{
  "n_layer": 23,
  "d_model": 192,
  "n_head": 3,
  "n_kv_head": 3,
  "head_dim": 64,
  "d_mlp": 512,
  "vocab_size": 4770,
  "activation": "swiglu",
  "norm": "rmsnorm",
  "norm_place": "pre",
  "norm_eps": 1e-06,
  "positions": "learned+rope",
  "rope_base": 10000.0,
  "rope_fraction": 1.0,
  "qk_norm": true,
  "attn_scale": 0.125,
  "bias": "none",
  "tie_embeddings": false,
  "parallel_block": false,
  "init": "uniform",
  "init_std_qkv": 0.0226,
  "init_std_o": 0.0,
  "init_std_up": 0.0226,
  "init_std_down": 0.0,
  "optimizer": "soap_variant",
  "lr": 0.00936,
  "beta1": 0.95,
  "beta2": 0.98,
  "weight_decay": 0.049,
  "lr_head": 0.00901,
  "grad_clip": 0.5,
  "warmup_steps": 40,
  "schedule": "wsd",
  "decay_fraction": 1.0,
  "decay_shape": "pow",
  "final_lr_fraction": 0.05,
  "batch_tokens": 65536,
  "seq_len": 512,
  "doc_mask": true,
  "train_tokens": 204400000,
  "steps": 3119,
  "dataset": "wikipedia_en"
}
Each number is 500 + 50 x the weight over the matrix's rms, rounded and kept within 0 to 999. Layers, rows and columns count from 0. Numbers have three digits each.

# layer 20 MLP gate, 512x192, rms 0.169, rows 415-508, columns 96-143
570459391507513495533427472464489531462582484445508455480435536512453450474531445467425446506456432535552550471426503521472517576463495572426470
449658533519488566490493495530478491483486539442486409546498449491530427582509476375584479428520546493411515393424513572566495501525517538550533
539600569502399503441513482462511522486544509561444514496453466494538555493522527491460525468462532566504499592562543478447474512569438527446497
520407426535515571458442479493513524418571478450500472469591493529456468563563398514508482539539477486577437402488476581422442479601484464466478
490448556531446447417545532512492516569463440466541541475501489660439466507530503503570542429451401474476517486512511433502432483581501582547518
542565526528492579572556551547589451560496519471492559492535462454436553348514509480406453498474561506495393500428495507524517556532547575445445
537507406499524512424453484483438564449565443475464497494449562492396529441472468504580510505581438472511515490481493577441594480495436557511481
498575450498517610449488423619500482494516584381491510450458498437523479503496533507485518525534463501512513502412458488446494512461495533450518
513603477527482559506455514549481507473534623519507464441500432539568481533480597536547468485527484486519530500443534537488424530491614477487572
511550495519495478469379478543454403389403497419505490534518592479577593570496456596498473520517567489542496446421513508454530467487473536481538
469500510514492525520575472466479460416459426510449459534491502485500530528624581401456534481514513391533511640458531540439421541434531616402457
505533558513579491427440496527519435488517438398439538492439505434465531514557529504543504522574497485491517490482454457470504514462554514478505
507582452474411556459567487467416470479552496515538515494484459543500490524496535448522559493487498467483428499445512549470517595462514519465477
498532449615494472526458491457472464451535487525536512501384569520440515495478401511508437389515494588490419466567432564565543521459591545482546
508538437517511534556571551481386497583500491525491531470580599515517434492494480481455539515442510412518581422557512548495520531451417492584472
468524543446443454479584483404511503526530567477484473460549564461429423529470483539495451475517631474526502568504534540490565360489450499448448
552408467551522503465491414425579516515505489536458539426534528466474525559620524477488455542442539531501488441498500472531466507526498513484585
473454526561404482488556448461513414509587547536565524455514547534585516452508465583491618472507548480453438460584457433413521527456500500459493
563531425512440563456512582504525610516509504397602404489527465470432594560535546435417557523523476531604509496486519455537431479535435563480342
481508459441382466540445566477523482447528495474523443554489473585518525488527621570487475546481458530547524412447534571420541463488468557501485
501607520503409575478448493449473474492502471472500551476511540524575608487529457539428517507458507491406470463491530515493420483557554511541544
471534516516516488442483345494481439441527679569514478497427485497472549474415484446456484531506440503504526393498400493483598555572532534451455
433466455544493414527466396466463428507406548472471501571489549467442419414459402467507506464370552542517540479415489532481482447530413438577452
490516520512506411505489585575511505541538475472503506456506597506567492520491530583497560526504502477555567442461539520543563357588484512458478
517390504452562442551528548555479538429601489477425459479505508503541577522524478523530503521395570468491578426428536467481463491586500447436552
549471586475463493470524621455464492513481543518578486569511422569414437530550424580495593432530473566451558506509477521495545584443532523589541
477422485372438532509507482502446564535526470564514409507541528338328550511563483460511503462403463462539417517527412436466551540481467493584451
424554528525546530600439427468446443472450463474462476500516500469517512386553484466471468578493507558489534536516543471505498560449379528490539
466582481520553532616585576484478581521565481489494519468554481435511414448466518482495461525578554456511594493494517532531519554524460503509444
507524474516471549446491459427444493592565481530557469482426563429530502523560559507489447450477580560498463389530489482521544496558491513482507
540404566474539528436509537494534545480527425582390465515561495564486395475508483575448595472431468507518531538539530483501481453530463460560545
497545532556504519518533477573503492423512523463449500463505436504528492567502550483451482484642515489562506471505508380481579491414450444432394
509513541448460524442542485473467490513492430506520444448536593485553540529442558434496541500495587526510437431530385426478457497559532540521494
530503471372535549540487473480482470470484505563484543445601486569554494530583350486532457450535512429511466500438412431507566582488511479451492
506569470507557655442443538463400453422467464536544519496606511571578487433461506422622522492513469562530544444535524495556447466443600506547472
452504466448458474549607475453519436490495545560366487599549559513539555548527505536560572500526513515574604480489529511528549480438491422472524
408463452622548569409472544596471401452585364474425602530538500481443498472522436473572467579549444479477396475512462510494515544480540562581345
481545445543482550437461557579526487486516412510549516532451528499430509484501421521531525454463512450484504467482476376481436489576414455469479
475496486484467504544463487520524405466398479450425535563470521625414474513485535563479500611594539540485546508498454468461537507502618391418479
510386598576473483540482534544471518465589475442546399498502479417479553387634542577519556440552469442478541464532553449493503503441491504447513
517491473478448584559544572527522547434445491413500511528569552529549475535481560497484489431525491458448525527467562447492508552502512536584467
410574421513561473514537454525464483534482502493407497539421447575498472493546532505542483609440506572484462446352473421487430490399568432596481
483517426409493531550416580524489410530396445467407454501512448582489482393539474494504505478608398548462554531454394481475446463542562582572396
544580480494509527483552532498546515504497519510435550508531525564467569484510591460498530463495438501553579482459494517512539449508625527569485
453501398487467534555564518623423590535480525460568533545363566439475477541503512550456544405461478459479476440648530585456497464490465444510452
409588429439431450511448476538392536445483476451492599623500567448585611435456469468439603620476631524442515547539547554496514521460471554443543
480554507562407495535627474489498482512497543461427484520531458444472559513480552484565532551530479541412501556525479577576479600486440495496633
536477548553478567511511607451530492443599557465466539472571540485573534500516573543612482430523480493495536463499535476417437491482610561511498
491457519456472450490583431544570610523428488594509503578493378488529501492497489506500454524437489500474662516582501544420475407467440491480471
486528590498424516484558438539537425538467544488438519604442521561469461505464453492474472510519573567403511482454466441520569455417470476555448
501554485476445539549475497479517464449519487448520582488538499487491439468502527486507482500418561479531443526613475558510487516545520526433535
573528415583489458542479552540550441579541525391460591448511469476494435520499519603536471599396419540425429433472412520379488468447495417524472
562573483568636459453489617488548426504555555541524418484538487456554393515622449486429489443498408468461535479398473453593451518539520450526439
518496423468482508478468528428489495545487507415542507498539460449565510463493515577512465466541539609521458472519448528526518469489508581482442
517547471511475510349551520452500559516604436456487544540625475498543412540534529535584517565458397485531531499445495554438539505581551465492541
481435418614494570492475494605511549465477456549486544526561555484445544460465599566398512462529501516420454519536519508547524449500395440606539
542472505605472527551547473427557479560465512570540565586436510419490519513497492540488482532493517443467341422511482546498443469492432511512462
465490553570569581517514515617491447439553602514426515502396459509457468498600499452589524568501492597540477423535499502541551499552521402468433
411498476517555505562454491500514496568410420460639531510557572506568485499469469433374507546532538559500431453496587576544477467479478488452509
489510458479542543575594497568515537524433538522503493433528310541534429468523483498559551557562417499500418492454524499481563500430494457495471
511387470464446564426572492443497526479504520492496478540483405554499580563472536560471544485517485559361514352560471479466563550435436528444498
502407487539636542473551426485463529502514516576512491425504438522545491452429509491437550514479396464507546559439508447448556428525537388536469
516515557558486468506558516459475522579541575551505514523552513510577516536540548442488473503504518496400472454510549493487484517489526542500578
534560515475483560460477486503452483448513513488506499480538521524512469503516578411555496405434503389327474513482523508494493537373457543463427
490485539516536572536553489555471504362462503470455473507545453477496448499501512532631453623505516554399451363475566503464527529649464438494495
590450515456500516506520408466497455434614498525487474545503485422493437486445554549521493518479462452481611478451461431537561430565528422501524
488508438467445456501497459545456432550474507522462635512534479403453557508450501395499482492562436500494417513419520538541442526584534492456572
410471526560462522471550497496559503406581559476472558509487458508472456630552499414538505514533519534386540497572533504441507582515448517499458
552505430484475484571606568525469494443481522494479539552546530477413573494585475491491543425543494479490468497388553492569510448496460498471477
529562454520599471488507484565529473438500483569526502547569500532567610545683493570456552514406498443489471459430382472430460446471563426428537
460601418576533415351521511516509491537559559491579597383526444473509602565359580571462414502529414537477487563395420526545389543498519457488499
489471530491476531472570501577517445478474457562455417485532497497500527618575475445507536463434561534484506541480488526435450464496512446474490
554599537507549526501580563495568506571535421484523460513496603511461500382547473491475549588461436472455522455594510532425542556501457462390499
457519475475516515525508435496445460581518534570411428460472499496588524552480580548539594521448488485481564487517515484514522549524536420504435
447521479620488534488509568562557494441492499562423454538473558546483518526567508517537525508512490469530519483463519516501519506542527522459523
496491528514480556464525504506546480554522486463544486485478481451572448522460406529431462444437487536493400453461575428533462451522479463429500
519542518560496474502502419515522563513412515534503442571526549550573510484552531532526441426399470486575571461449514570466507518539480476508516
458473511537455409434453565538497504501547516547442443449495534575492499439526597523614484543385528579493486513426412466479491621461454499499482
512437482504528441527499566505456579432564690532527438507453530476505444563482422517444492480439508552420471456448442466589464447455496498530547
529522542473568457498526504560489530536445491530439460544559496484480604527404460407339521543405457523490483515535501451466443501562436525568530
586438509585457586449462450500398449538531591408555563484456550481402590438531563470595449429529464517592523494525396552483501531464538507478484
510531524532541462542514549446500588611571567522456516511510537541534554497526506491481546528518491471436520502511503573537472520529557412476491
453509486548439538436493450555548500504557505515446432443473506450504567394542476457499456486405560423579523556398583512524510490478503495579469
478460524467437543482499494480516578512539459504561485557443394529511524441469464483517580540525486534499494418482494527433489447539573475451491
470503488481475546575546508474455436523491509459572499496520556416538566544479480571492437410450548435469476510542526467424455510514462520445522
503539453525497415520469575415535493541582507460560450438552569574473428404431487557449492569552515465384440470463441516492574528523468449515517
512541566512441541521558418453409506526472412486407477525450510438496495496524540536443524471508537537458432567557506486481399519481544415543489
464481411485506613462538487478494460557552557455438461558521505441483544591520504496515513436450547503535468519430550460531573473588488385530464
534399516391524597495505515548475528472510509470548508486444484494454423527503507532445416471468439479493431461573440460566480556380564449522491
548551560559533479512535475465582457499599440481457510463514538582547496419471547466502522418447491433527493537407526499512377473540531438498483
513505509583511499444521638414583498505532494532351473473486488617465397450488510490476436499490523484499500564446439478515535495532459441484435
536504440473535466474542468441470490439576454465457441524437517505487453469538412471469506523520529484498540433444497465466555494454483482473514
482406514546580495485539486500516502455521486481519550416468494523604436495467383500490508457531558414563497447463512483489467540476476464548463
486544524482531482555439506500517489489525515525413536422527490538494500434610472459590475504518451500568500494540509543464520399601486458571556
# layer 20 MLP up, 512x192, rms 0.177, rows 415-508, columns 96-143
479529496501464525471506556472535416442521554523611469600580494434601519550450483485431494477475526474530558434536585565587567530631594576544467
452417530410525404554509470465551513490465551424485627464485562462599532435543542587530493594572523486453551639569501538517509484520534496490487
522593501453513471575423437566561555568512497585573511589487483533558548505510479485440596534479554473470414569467485505480599501557551450422455
499427500413531494463463439494504467465541532480478529447512531530449541504430546541563483462547530518512477491526543566510505496551595510491499
525526565514401455476473478555501535479515474519466536535489434510547494541553530548502534369484476564460449461545437512416550562523472457500451
551461528407529466575535469533572475533438455504544483498495488467450613462436505429576556542471540449531563435459497453541459417468494492502488
537478491580564549405391445501557563550526539482487455489404580442553474573554463418476519472517433466543546434525460412537470483567500458465543
550473432495379591461586549415537602566553578524506489463504515566553482560492546494571506452456460534507485488541453414460566500560480517536457
520533462517454450474593453502457471414454472459574520505591610490453468480432476547534448483438459497510548460477570608513485494437416457571397
506507524496502508480510506608518511414419561535587466554440505542547464585509524457489494459498571500512519495511443519447487476540529510464490
608572531507550543497534443555486511554499593520575523518557489475574404499460526518522492418514513569467515505410531375530501431516520523492451
519499431414428515484495600453548478400373567451557540535473539450521527490495543436619577488479640458485480461584472436497453523608521509471514
511521548500463447449481517481490475473582594476497530482501484528470549535470594492555519495558524467485448479512516450511497551558471442519577
560491471498568548656490519470498565535538458528487518486490525458437437523540615532527566523554562446550568631568510431455522438511503534463505
579416455565375496506411501517568480480517447494555569364498513453415413488503462596500556559596515459573508452513478516525487466528451469461505
557500477539555422500505558598462559514480515482484465480440483398391418441535483525548444524444431618476441578508503549591543367498560568481490
500416536455430524459501417494568507555534560593564420460496440488523473433589512349449530441490512455521495503416452487546475396425519473489542
464527430521414482509499444484530477542533529514482501458544524522457526548451492510508449505535627556484544450593530559471492461552447466526518
452482557513394545405432488580542587514452426454513484535514496541521484502537472497586594482403535471577452509507505462491516446522477476610452
485388413505509487494525531467557461566592502484492436495517535492594493461467482478528533551457467481540479479530496525497445511523492520533542
480514496516422464483481442506449559543498516490446512519468482473561539551530591480518519521461599517506510459528419429490563504564535510509478
468629502467424578433523502543565466415448573514483514412461412437519420528490529472501462574499552533500483424430429520534433569498604390467466
601529607532388502547554571454499490498558414486537491401464475465508527602509484419570424456520478464527495510560439499534509423456454627530455
506459408514469537527491409456540533571429506515435495444472382472467506451431537484476532523420526524532510539462467588492547539480471508519512
488551434567512470487446646574531478521492538582489495486467533441502496490445434488470417528374510472556504461581458593501536556524584481536512
509532562445516514603533553514484444489447475534552494590439444468525551411494522478560511487495413425487472457498496437491472433471507538514468
488491511511506536540461424383624537495459511458497538558508542560473521557409465461464422548568459431345520522516541551488515507492427569494572
587552505456496495499565571502559507541497450565508503474382563432468457491428444659544455509466458536527418467488411583502465449507561435500523
501486510506450542421502482515480495531452477448497415548537609415547409559554488409542510545500407498552477455471439533377519515525408467521533
547531545567556517487439483462478447566432574477514641509507556542510469461566517562469468617492584523527563522538480475465563489557422499495443
522552475532436482452522461502443482498539527484621487492457559481462441502550508430500375514576521490522536465403548551572505547468553470566468
542442519540492407537469495501506523526454539453536536494455473518441571493420500433408531547439543542453485544483471557448488576524519499517538
522507513583571594554610493542543462512484545580446505532435440430566495526510436584467447566514495427555529564468513551495527597471562449455515
489495527563514460419581554526511475490517490442477451471575478524543480469457498514588426425520463486480480509490470452513571475519462510469462
512558413552596542675419508521492524534506541406521516562498540444555561449462477561536529463544439574421495461425441553425430481395573541479534
569470515475514468471489617525505500537492482465459582529579456444471529416408428570480422522493537517364462503483509521392536495454506389501446
478511479466504515477656477457471512520596447488531423452505526559512451471533422489548579462453483569504481432415418471512495446473421499548436
536598489557471502571575590592574517488486496496477442455581399445487549597493485581428490495603506432530478554525528503520488385438463403442473
558495488434548528499584574406482523556531431479437544518563520469567489520602507444415552505544476457547528500527501484516437447445463502584513
501574566510459454557575514507483483480475548508433427459555535545512482579499530473491387506440503597461502557492550472575536442551467495541541
512519537551508484481498499461521483579489463573422465465433488429543514489447507505580444517553509447574476500448461541531457483553444456492459
543453478550492458583484584497481454455605475514484481444467516522553527544488529557427520446385493568535490555447466422531515501467448513487409
479544514523514473545453585562560481480456448493534459443524549525491528489543578563551458518572500542446511559513453583468541458406582415597445
453593448429524480574399465457549512487452436569447562540533460484461492583443481517516581532547449506585460564441547526536538478486518389509475
507467473490483460557432446515541609457597437455501459582496504493505501477467436634490438541493508454443627527553502509524454406461433537570501
422499524439574492458486524433443482484474497472558483487498481543496387514512469526539521532512532511536463473541520482429560527548506405577525
584498614504460502530556453487443440527522505474449461532584545499385521579454421475511481452495400521426538505546534499525566508434531555479480
443572583518580486572458466554450431595506541538545570458505515501548379528357468553481537501480488482527449474457423487477531465563510500548484
425597453521538565533481527439555523525440519528427369568465458508413575564438512510516535459443518504489537586474422571631517587466550531486483
524561604403445508533376452481570430543502533528525544541472466562500524568506480460498467532428553507439401531425475540448519536501451400387478
493464539459432541507442491538508455483392512530513608454566506554508541393553484562516511526435590515485563530515512468531498566485570486594549
548518536510606516433558446485471482485485543467513511474454448465483550489481448467549451477437483519529550405407527523469508503466468525512488
508502535487483568523517492565555556464559543437518489585492460568503523514495529583524539447566479503477518489601489459451467462614474459458423
453437451572380502528473490481587474468544566426537469437447542466491532544493433500422522571570545426518431544514599537535474621429447501481496
457496501580446491560437498488494602613542505551496474513452413464488443522496615467470466458556487502508454481556508564437491508544456527510505
471540570480574554556473495487466565549551433536600543487481466538611556378427494611452421500514470596581493482514550485474442492523465448458498
517326514564455520473449368584447506487431553625588534547475500545521510442460456514451451476480464413380376527591474542549417510482500468485516
457477425583464465537457433547462483459452511459497608539550571538435583436518478484490527500439495481505435516479527457444516514512581484369513
506537471508600555625457538547407484451422506569528547472495512515451513540473527464494448465531533491493506534477540477482387429412536552563564
465449534533609506479531557549527533530531501590503427545538544474568500477530585519511507585569451530411451422466411538390513419452514499486475
484503485443455556556453485480567488405468574470556500479560564565511531454478490508484409524481670507550482386493531443444549502459466583499512
485553493404459445552616416551473504533531567516585497499467502479482398456480511523602525490490498516528444599457472547401552460604479542526525
484559500548476595484533506451455550554540613544504463522534446497522457471496541497613477502574504481461471510535472506515491468504509486483557
533532496462538494538401528574645540460516470498408359430495439575435561479495491479470589415460511449451498497569501511448545513558490507449497
513603563502441551403500512490535452473488467588533564515572484501534462430499497517547501481702398619555511506475531504515476501466522524441499
488502533499444510465529479388598658476525523537475444543462464435474463466522527490601592527550451415472531606490484562455533430556472423550532
491484572509544432427545467496431569554590454494540485439438576470343465541508443523462510462502504540490496472467460541529536434453498483457474
494535568487445507486452442449608454449493567506470433415529452527561418478481605559533499433521514468512531547473393546571519503448458454513557
556488524596483471500566533459467504528564549473506539457454495461492515457493519415597521370484575583495513489515532480535501480528559424536416
487511498472556480433431562567485561466508471489559499358472443504460489532466472524517433539465425449505440466527509505472571519528465591445553
497454415536577436414429482510629542482487424427506481542539563450491455470539514489558541415533565515509540589462510575562477506525481530495499
459539486491452496445450490553586488581470571528539491491542479435502490500494538494474528454484464500527469498529486484491491494543574450449601
530507570509494466510417493511494556490513514501472548452544454511507450504493549481523484523575442580500476471495619444407457518467573578582461
501549507390559477518478542458520535530466401438490504578496479532533573549530492488492405442415520561511455538520433468485523497469441576475420
510460501492565517541503495562427511515462533498497457441568463466482411487547442518550460506486448570598453435531465395498523536512475490536411
454453508509477483495537478402502510434500534491572535483429560488519485526465545516532535530551444451377509478393564402533466506560483495496490
529478442436507532471450470516504462535565520495570610411515351492451636528512518492424542535535457512563506470483525472437518492511517522423509
515534556551453559547591561448595525537425515491453514524409560600492446534488457504463440434520525509501553539531503568463512471495503497452463
519432534460514536435693522521493490450524557589391387410572506487602503607491564645484456505529546419538497539553511510484549512467515527518470
533427534529560545430430407487522566481468546485464422531500482547464468483439499483511456483556466452510513463436502486502533550479385474515521
431464554473509505472446387371493505589492530496470525489505521540472445510520491469475464512540451510515436434354441511526617447478522445452498
449486574463431526505427558480483451469606498521400520532595576534499474564547338552539475525468493603490554475453460580453521467532498525471421
441433499545440553540544477488404490481539487547513500432575484508411404542500542482522452459603499483528512517496455453489501515483513559508533
441501458586469398542462451582579400497493542511458536385507423512425476519440542515519510565571564498430459427507508476612527510461417571423510
466490553447518445532492516555646449513509458565460520495502480536501512511595568555501488501467505565437358471517580607525517525477394554496442
524436460434553481502477470389459548497534541442568521479463372495444550471408524505528511441572474455511505446512528453502463494552466609518539
323499636463416473464522508605536568480559510515404462507520559542461460474522478506491442448478489549492519440462537552590491461505632524394444
488522568451592500500533533460456533351547493525526544595517518485529528580457479556412500511529462524492556462501518476474552503550426493556576
470517519462524464468534614496498521354503444540446551600475479521489545486408440452441527448498474491563426401504469468468504506614448578426471
556527451459551457450418488553453536459452473533557568615527413507535588541509416529497467495495358461487467549562483442491483371498382595446447
580494471500535470504575495533452523511417532536599436499483451491673509475464498517499508500584486580521450434512576487515464513502478510495499
438476485491471413506498534416535482454499448516530580502432493515436510434552488468441504484446499567498523485460513426465518534535496513530455
570496406543511460547482476496447501506564550560533372482470580559426495428486511470470538502490533475474482484403479583492510422475532531565459
607504435424467503545473511475575444486517513387476482458549449498610435489551517569516530474579570496484474524513411578462427467528538441490556
# layer 20 MLP down (transposed), 512x192, rms 0.176, rows 415-508, columns 96-143
431455501446532569469549474482478547531537533533462512515485488487515571449514594524527568456490432544618530472444507483558569578591529518540537
503404558545539541519547554574492530498423517508531429534478464485517559536459522453525474549480534530468479580558401410487563481393480417525497
527511523505463510518501499417438508561446501466546523498481475597478530525583531568467466487522387441460485491423450475468527463534498497571466
449436533545466427451449586444521553551504512477523493496545576502412440431455395388516470442486552458409573479510504511579456551533411513538550
517486468534507561524434565528520448481458493552411515484555488532591596449504437416448528499407503499477482403509464537444585485478454554461504
424441457548562507477534406519463627528568523446479409531511508438498407460428521557473517403466524501511473463534496576535465504448395529548466
508579439526514585526531580533464543568456422476447432483496395480536518529530473523530433535505473500512554415497583518475527544511565411456553
495483490548445562457610523548488445452542518458536486434538463455490528595474491465497489508419503510546507589436547524527411487529484434494552
525527448485538513446534456507533490527517500440436457453459549519551493556563582536573502542506538469488390561460550480441489510579452622515531
568539507499454568403483509556499600474438584468429432538541539471569497382545455411422404437435531585504461513471472480486529473360473504558452
529556490497470452554412554540599366496526540461544446475453469512493507463499516474530492403606429459508511502521515489443392583469508505497458
528385441633537503434469517497466482487456459509522488424517460537439490448489491528462568556444510440517462424467472478542459516516460506500610
524464538518502436521546504521454500489498437569522374566505459444443578517500524520502527434515483476580496476489493584527416412495504534466503
563606524484516457612508521495489531431571563409525464486588496487506579533573443500467442504514456471478511539551470494506515392590576433487488
448530484557478593417460478541535522493545396480538512518411466518553494526598536519546449466445483483443483567409529488504458557491507335443508
530536483456405536385497430477476614525471491519441522597467551629479578507450441572584533524485573467566438442505530489493475526619525458520524
440480594488547478505506435475520454512519455526452492510517546476436560509497614475428535543462562535505494496444536536477436529432535551494502
476515508667497466521540518499529543520453463529518482555468496497447531483438494512511508455470461529568542597479565462585421512567542507529472
516562500473491547518477462540505486538462549479534485553490412415431563478393395518558542576462471489658406473453404528472608433619490434528495
468492555452412409568512465537458505544452433527510472516554506482486476436475602530512513420452523480467458537495466510504520537528544484492478
399525509588423444473536550471515505529528534464537477509490459494448490478472454543508468554603453545509544483455568450477542518473493524445468
493460419583432509445495501514563509514491440454470594544466503568461475538515548444420482352478536484541518546460469465511477465459516493397527
555434491491566555478520539555521449518493545432536544470524492529457440550490489474468479527511552431530566474585495415459500466490520451454491
481463548446523517414477521522472514545532475575500531540504570521504507468640497530487495395558569431458487463484422536546528633450506553478394
525403539504436504411485527481429489489472538556486460500437530444556627545561543500531499584545459539445446522485588461528458524465428428429384
524495533564489571475574489497556511523470425526566528522545500449514531568516547570527536513487463534518482523541479428563465550451535509537522
544434501499490560446548485461621508542514528509477424551512500446507477428551424428441451468438536559566428540480544460491562441465572525547489
541428465557447421570546522490503602508452501533572426458502525524502525420476574509493505454465527494512421584603528530416441613451490424442502
499510584511401557517525481529589401498485368545394435510498488467583487412548488475439465487450487537556521527440588543485520466511480508489462
508549598475538516422495476497538507578597441534495548548500445455514397623539495481474481478515440583516503474440449568432449643438451529590498
526484408515602468628537510450524591562400548482465385482418493536513527496466464424556482525480457495494531482520487476650380453439428524449580
486542430473526496459471464484501557442485463587463533452472457514492543518435464413447475564567543544436538492479494530494500593502524520567519
524486535545526545473643454558452494419428495465535497534456496448467542493477467541519523495509490513507407555426478449471517539519489529467502
497569463471506502526442478490509553470537508452604536468533559440440464470460488605511450515496539533476513489471562538416459493490434444460577
503431540415455474427547485485442562522577512510528409481487489581515531570566464454549460637475505443571583570485476407542512497509469451477438
480443550324542509422362449491514448485523502490519470515491539541641522509581544456473523544500485479537470589589494549534428507544456456436529
507491437498551510490440506553488595504535533513491491496467491442511480502490505506531531506490462539489538501485448473554549465521516515529540
492521494540549445511449485470490525592483500541468437493428501478517493568500560525460554467435432552431516463415501560483485517572577510500597
508546483492440491519510473524541557511500588564456437410449494511457508462473478485491515457487446454482567509539470472480459493466474493389418
488424517538552471500454501467401504486492450544507529475487469514489490534571552479464533483468469488502523513467559494475453541445472495504484
482508496471475446474470450543408576487448480534527411487475497564481512571545498469455519509494569545532538452478439464526516536450547469581534
498534460421514542447473547562517523562439501491531570493521474442486490446477467547538540577527523433507484541532570552444526501446471541441511
579461598485436428536543543571516449490426457606614443489331552461527385522409431476563379430582492606539534555509495483485584452460553460465484
431599562547475499627482611525460429493436524352492439546493510596440532519478543543500522432528567518491619455496540498529489439545440459564528
447461500421437549515482501485434537555517545506641532487535446450402501520495449473525496581538588542468505387524580434455549519502576431545439
475507588494493512458430508482509571440594512535482497462519448488475566470549495482528538520508503515550482535622481555470483505454526583379503
490428542523418545460496574517467620493521471580494524454552477441507468570520529528437428473522551557475512494481532530468461531533477418468457
468460478520545409527449480496522454418517574461437498599462474572557475601501539452569466418510464552470466486535560441464526484543551399510495
443536512483548557536490572453464581513395583515415471437462528590589389556497393488456584449466542516425562575581530446538468500522498528486495
490506516651544496525530530408442427524502490565537442468484563574432482509493490448513546567501518432456455571438552524515489463419433582500584
401503485524507509464556525506477414585533503440533397489498527485428465463481583559417483384529493435444482532487461386537474600452460560570528
464470474538516453578444532472540607459516462488473492485481456500516454449528554512548528486537421567525489512499485545544483515612568455493527
386518507586429552515547371555480600591493409439462413437526474481555606499523511479506518571579459478507457491476427489492476456438539520523519
563494523582496448522516438511516467592575489424578472484493386418603472480427567455544433489553468479460486534420566484461507472530391488535413
541462519455526512423571497431543451500487492425474448458518544490580461569516439477491420507475524499561429539500535437609606512431500476516502
456608525503459464539509537472418503511540598432509507538450566454530524409450446501482576455446529537548510550558481500442448393469519543512505
506452538470510607489498490546499457462539503502490508386593508452483466530480501386526409554461472561428563459537516549532494529537459566493465
494535487523649496485388537513527615449507550416491433494470570475595500589568471486495430525443498494517459474528486551498474511499528427485568
523459474464508480488453527464537437504478481458516543510460607455508554545474507449491431584458420510478500446505526401500426558585518484490520
519473497522570497482516480527484423500611531455482446559526565476471535543560485505464487476564461483533469443533526521506492506493466437419443
554493453492469531465462490512532517463532484436526512483506450455566383519528468507536499441441443507476512441538542520536487541464580545556513
532471521565497488530439436550514445471471500527443492483500461556522493528477489488497503478475472397424504499455465519457521543554514545451576
488463510527533521448608485435549498541521504414487399527472512558484428394422441527524531553443528488636504500423449489534448552556421416538509
486539469417424558513547397538460446459434496537616511452496549461484509510543558496536604572532508482594386528531487494474437471477483381610526
502462431538542512498497457542528445559533572484451513509574538579394467486484490554398512556556475487542429545389572495536504544454449575481581
486393508492519513473482463565512473546441487483572473573554594451607487497491494524440570471542535500427517422489488524515434501462478531510589
479660458495416507542486523532545552572500473534521545529499591606611528462536514579591492571454505534483651438467530548490445462488534525483556
432509575506538520417474524499498565458436490477560519395498496536547480457599545574389612435500485476553530445452526593518473451541499480487592
465501458514476477438428474491537519497514579551440542520514496481528510504542595459472524445477549360485514505530454573466517494426661372559524
603531544501478542506475517486549468485622443536524530507507557525499476605522510471539486460485519530469473488481581561530495447502475430561461
569477507512437491461529485487507536526509496490502430582490466497454446437568579415530451422400420464488526512510538496589479548501587555447533
454520538510511471538526464514518580509475478543521489538572522565557439508520514468560579504464535475465431544485496488440477534626486503475489
526413497513528506481429549479497571545493364423481418454469576409443545510463468496464614482605536467445491511498567459586517495522466402530612
485543549445489496490433427548475503394553421532430477507520490492498480504412477492481438588562480491500534493409478516470528484512524527467545
548506508554490517485517488459498475475425535510463514499463522455558555503526512517578551466470484545526507501585487490496479378483446413463529
447425535585519484515439489582452553520517506460470503494477417447600598604514507546425513485500548472519516419524583488573468572542563488508473
524492648499467457492523481448495468458424481531518386472495482553524548469455472492462495518454457517575474429482464538542496479503470575535518
529551421474424464386379537597436435486438537436455497558567415548498495512467480538552529454393480519459487494537467459537493491474557447466483
487594484532605523577434483509506494523480406430420537485508559448460477463390482529566527496439427511517440495514477499497600484460428524508444
524411547509529507478448414505477508549484496487554466495516487416488456499580520467400541508511536451423542541418515435492554451550485574529457
552473385449514543453462509484583523483606559421508486521487523582431485435442521460606505520434486535407535535553397529493478584555533465557497
564522609548543460559499503512465432440456519514413482491558553526537419533500507547491560503485522522462536577522577533527526523547565488464463
497498551522487470432413515551510450541515495538505468443491502443496523498545473531442523521585534491468606443523371507524576481461432436504437
464470460489440496480497541522463434457523482500575422497560412444447516420583523510477516543505401441486473471474433552490474476534504454592508
474532584509425565562450629503545501431450518563540481507393466469472570450451506467441534544510382504548485512480348576564468517554503500390475
511556552513472428402582504458481509514550542496432411562410395510460524585444514557518529490513544514474512535560532477442566479469459552535501
518435446373409469493528415538465484502453487523492401491518537458484541572521438484560471507537531464450527501522396439502502502526543487547523
509482496511468477469481417532464510537537384503484511503515516553481465575542494517493415570405512469482456498402478433483481419496522411454422
517511475534415417356467508431474398506500520572522497456501426448456510503489549407419431485470433453561574480496581506466511444529524519534499
493628483550456489514480534535533458489483427510498498451440463489538334496494539481496535529521627464534483553417522440509459586548547440519631
452543538613397476466522525597470461488489433421372438472549480478514578481558460573447446424507482529392478510472486478498455496453447482449531
465525414424464493506399605562517636463470468470486500572516496490492527466479488503530476439523465555479520391510523550479563482458493460424547
487549566524540509469454565526480587448529467561570610481506499468527533541500498518500429466483515477467436539489448536497497433492460399536484
548494434521516523586495546499511480514413513531521488487470539493551618541468435417554485537519487439411558451520437487535513478557448575521556